{"n_layer": 13, "d_model": 96, "n_head": 3, "n_kv_head": 1, "head_dim": 32, "d_mlp": 256, "vocab_size": 8192, "activation": "swiglu", "norm": "rmsnorm", "norm_place": "pre", "norm_eps": 1e-06, "positions": "rope", "rope_base": 1000000.0, "rope_fraction": 1.0, "qk_norm": true, "attn_scale": 0.177, "bias": "none", "tie_embeddings": false, "parallel_block": false, "init": "normal", "init_std_qkv": 0.0776, "init_std_o": 0.0152, "init_std_up": 0.0776, "init_std_down": 0.00932, "optimizer": "soap_variant", "lr": 0.00817, "lr_mult_qkv": 0.4, "beta1": 0.95, "beta2": 0.99, "lr_head": 0.00969, "grad_clip": 2.0, "warmup_steps": 124, "schedule": "wsd", "decay_fraction": 0.763, "decay_shape": "linear", "final_lr_fraction": 0.05, "batch_tokens": 32768, "seq_len": 256, "doc_mask": true, "train_tokens": 120900000, "steps": 3690, "dataset": "wikipedia_en"}
Each number is 128 + 32 x the weight over its row's rms, rounded and kept within 0 to 255. Layers, rows and columns count from 0. Numbers have three digits each. The size before them is the row's rms in percent of the matrix's.

# layer 2 MLP down, 96x256, rms 0.235, rows 0-42, columns 128-191
102:100140135115120124089150135163130154110104089151114087105112134184178180086086168081094084123103112098159132133091115123139115200151105151124096097088098165130201167173177150124085159159180123
097:162155080103114103142160117100194125105126113154059131082155147115108175105152071200190150155119092081179141159187132123136162099132137072125137115148128109116088127100116121098181126198151138
106:141128129109140163123143103135121158129089173083131135145162156105126091137129139136063127117121169138134181188167144095109128151142146123138151075142104151135140140099142101120112164204129133
095:123128135094114133163150062180071098147196094100099146146107079201140095165110128171204087106162159115121134112100105083157108094138081186112131187145107135133119140177147105130106138067149121
104:130123165148204072147184145118114164086201165133132121118158156121152104181148106088145074145098113160102122102135125132208099157128099090168098165156159127127090066154117131189129146082191094
106:085123163117109154141133124117180153121142128103125142101203123072157129158139094197127182197188131078197145153165101122090129084110118050114098169122183145146176123124109128121116051130140104
098:120121188143110136105123165102118129112138142162110124167099199153099150104181113108114110085077169171119188139182168119148124115141100139172148131134084118108073069146148164101136124144173152
111:092169108131169159123139164071061144106156164075159115115151093071137120104128130106134126125141137141104137079052141095173113133136158123118076161087138115065194106131070107169102111101161086
100:149171123085142094044153120109166133157162129156137105149090188148143126128078077099132076127145128123138115123157148102136111097112163085111157172141089158111117157128149092116170126050135166
100:102146174125119148039131096170158084111149110126091154121085073088151187127130138205154129141169138133140132186117117039099156152133130135110141143102158069183197098148112136191143141088151142
094:132128158114094162130113149054110100091107123153108098129135099107088115117094193101184129192146064086083142175107130069166087141105130182122131114126131121099131102105105198114091137119096123
087:076109104121153110090140124122193128073129092137145113126131145112111180141112158114100140120089150192098101084084158143117125132170134129113063138141132107115098122133123117102125140078127195
093:178068063096146132136139155129092157138177146116108107082126118166130090156132148132145146113114153100138069098138155080056093162104191147185113115180162133174153095098102034112117136092121120
098:145144059110175116077150143173129141198095113133137148103119108120113158088143105106110104118133076144120121215134178156100169183097136125101099125090154090130100098075105104134158118112174108
100:149117134159174100117151157135130089120157146151104116116084063082070080147142210087111098140164107116152154116118139126135076135101155133083176143140143111157115121144186045118163155096133140
100:138113193137103115139089097065165175134110114048157090184107121178118161108157162126106097153140132160136127104123117152127106112190096191101168115080112099122164142132144127123100190111155093
107:141121142161154130115139150146097123137141116122091081122132143187170139087120099172218043121117108136144159134083081124119181146157164111113136130157073133101108123075101126132121124096124086
095:083136122124067143206083139117098161130104165152090114113136141173147181146120131140121136080105037108136118112154083185109089124128151186187113125087150096149143118083108114106162156154119125
095:134127177101103122153113066153146124112126087132137130226156097075095091155123135159112131157178075129161148130156181066103105108117094105102119202132138101099114142086159126144106099138144148
104:103117135124117178110187113155106130140126211172118124196158134131140086134189084136110125129100151180134129144130099089081162123143100108125117139083108125126104152187160113205118156197134132
109:161096171053087091095098113183091119129172167134163110154099112099187096116081128078091100119123123198152201152160068108105138157196151124138142171093095149135147177133065111146104063101114127
103:153177180115242128194168183062100159139177114180088121115172103145151128089123102152130083105135124152157141092146096072160152124149141153106110102170124060099034137147101157174149157200080126
104:114082146074126148146156112096115185155129167090116094100134115085110109106104121074187129088102113153125119092107120109220139090122084105068107130119154084120159129094148124151116120177145152
096:184109101143138135117113100110105124203177106155184119176097117153125086119134137113134155155115156103145091108098166148119143109125161060139124156174077090114127159118119103121157151094119094
106:163130074136140132072130065117087115123083109139184120131113130101098164185116103088073174201075138164099130085120163123156182135171136133131116139159137152113138172144091156133104188119130183
098:091105135109054071150122080134128106066143112114143158133088116047128147077101187103168153138112111074085185095125126071142164101132063085118090144077137145045127074155117130144117167124130095
112:149070085137169138111097123085078117062149127098153116142120099066153098089154188123089090113122138110164173122144146128145102149124110160138102116088138199118074079116134136139097123085110111
097:153137142181110132099118099165103133089109108146208127148090123140123201161153120102178137117142126160172116151119090114128103116136091159133144150145100094199180100124098125106124037117141069
099:153089130219111152114161166156142079122129145118131145156110142142154128091151111104105069141127117144122095126185099071114154115141113096103211100103111170094187117108155138125099080139121153
099:139100081104140146149091108125088094076122113088113130128121127160149164152141088147140143157126151084100173102127127165182158107085149127124112158148193181087141066159119151163153132138055131
101:169097137118089123078079096099095111095124119150143123148143157076144129031072104119106115076096162129123126071149180148143126095143104131137122092156094132112188136114147128138158137116182095
096:146046086046150129119177117082137100135118160122103059149152064112153186152104102125100154123134158076188096132084085113125160118132158165152149165135109168155100163104044088139152170119078183
098:111070113099151168133058124082149070122163087119173165106132107113086121092104110153157117169112171117164183121190098121137059124076089175122106092126140152108115152124091120114149181150117146
102:128111142174114118085145098130111102130159149112155119173091092097134191159095145202137126117153063194099164083107066120122148095124115093122143118146128185101092096103131103130097122166149158
098:096090176186089140101115163139134121150137167113152184104163167134155171172131167093089152181120141141184132153140120128127157110095112078082106096110158117124089069076140132151120184113133124
096:117115075183092114093166147121137113123138166146110101128173156146123116172088112103177130105052106114120121167186134119138102145136132118173146129140146144100138069060129105136102123100198137
093:212101160122160048142130150096147127096158081105158115148112112166111131108161187160083116160089101100143142150130131138122096167160108098143130124105122120126114134178162130149152125107100110
099:148131151119116095108104164153103148131140123135112172119120108131177168129118155126113060047085115123162135153090185085072091147172096080058118128104143130102108094173107139102145141160094115
094:110178085099136152100133132188114084145137139116162164150189150133098161087117136161081150057127108084164128052138116166132182120158065143115134092115126147109142146150129139132173126130185073
104:069127149163121103130141184148127126165141136111123100101133129117090123141057106158123101111149094123170177156166220153116133091077149107101111127104208146073113100063178095150093129077110110
104:077159120094100150102137086128123137128116180144161140139093112132153112143091154134175064132055134113148102129104106162176143182116100145126094073090132108117179139132148103085126125162116120
106:160099146104150113110128129098144138118157131155153106123109122122137186104131079063120136119138105130128113160140133189194143062076020057151150146152112126087146206104173188115140132098164195
102:107130098143121147097168138118104136132160164120112154137093100110108116156187122116135172167087158052118115123107106110104134125114120173066044088129123163085091138144103123068104074175099096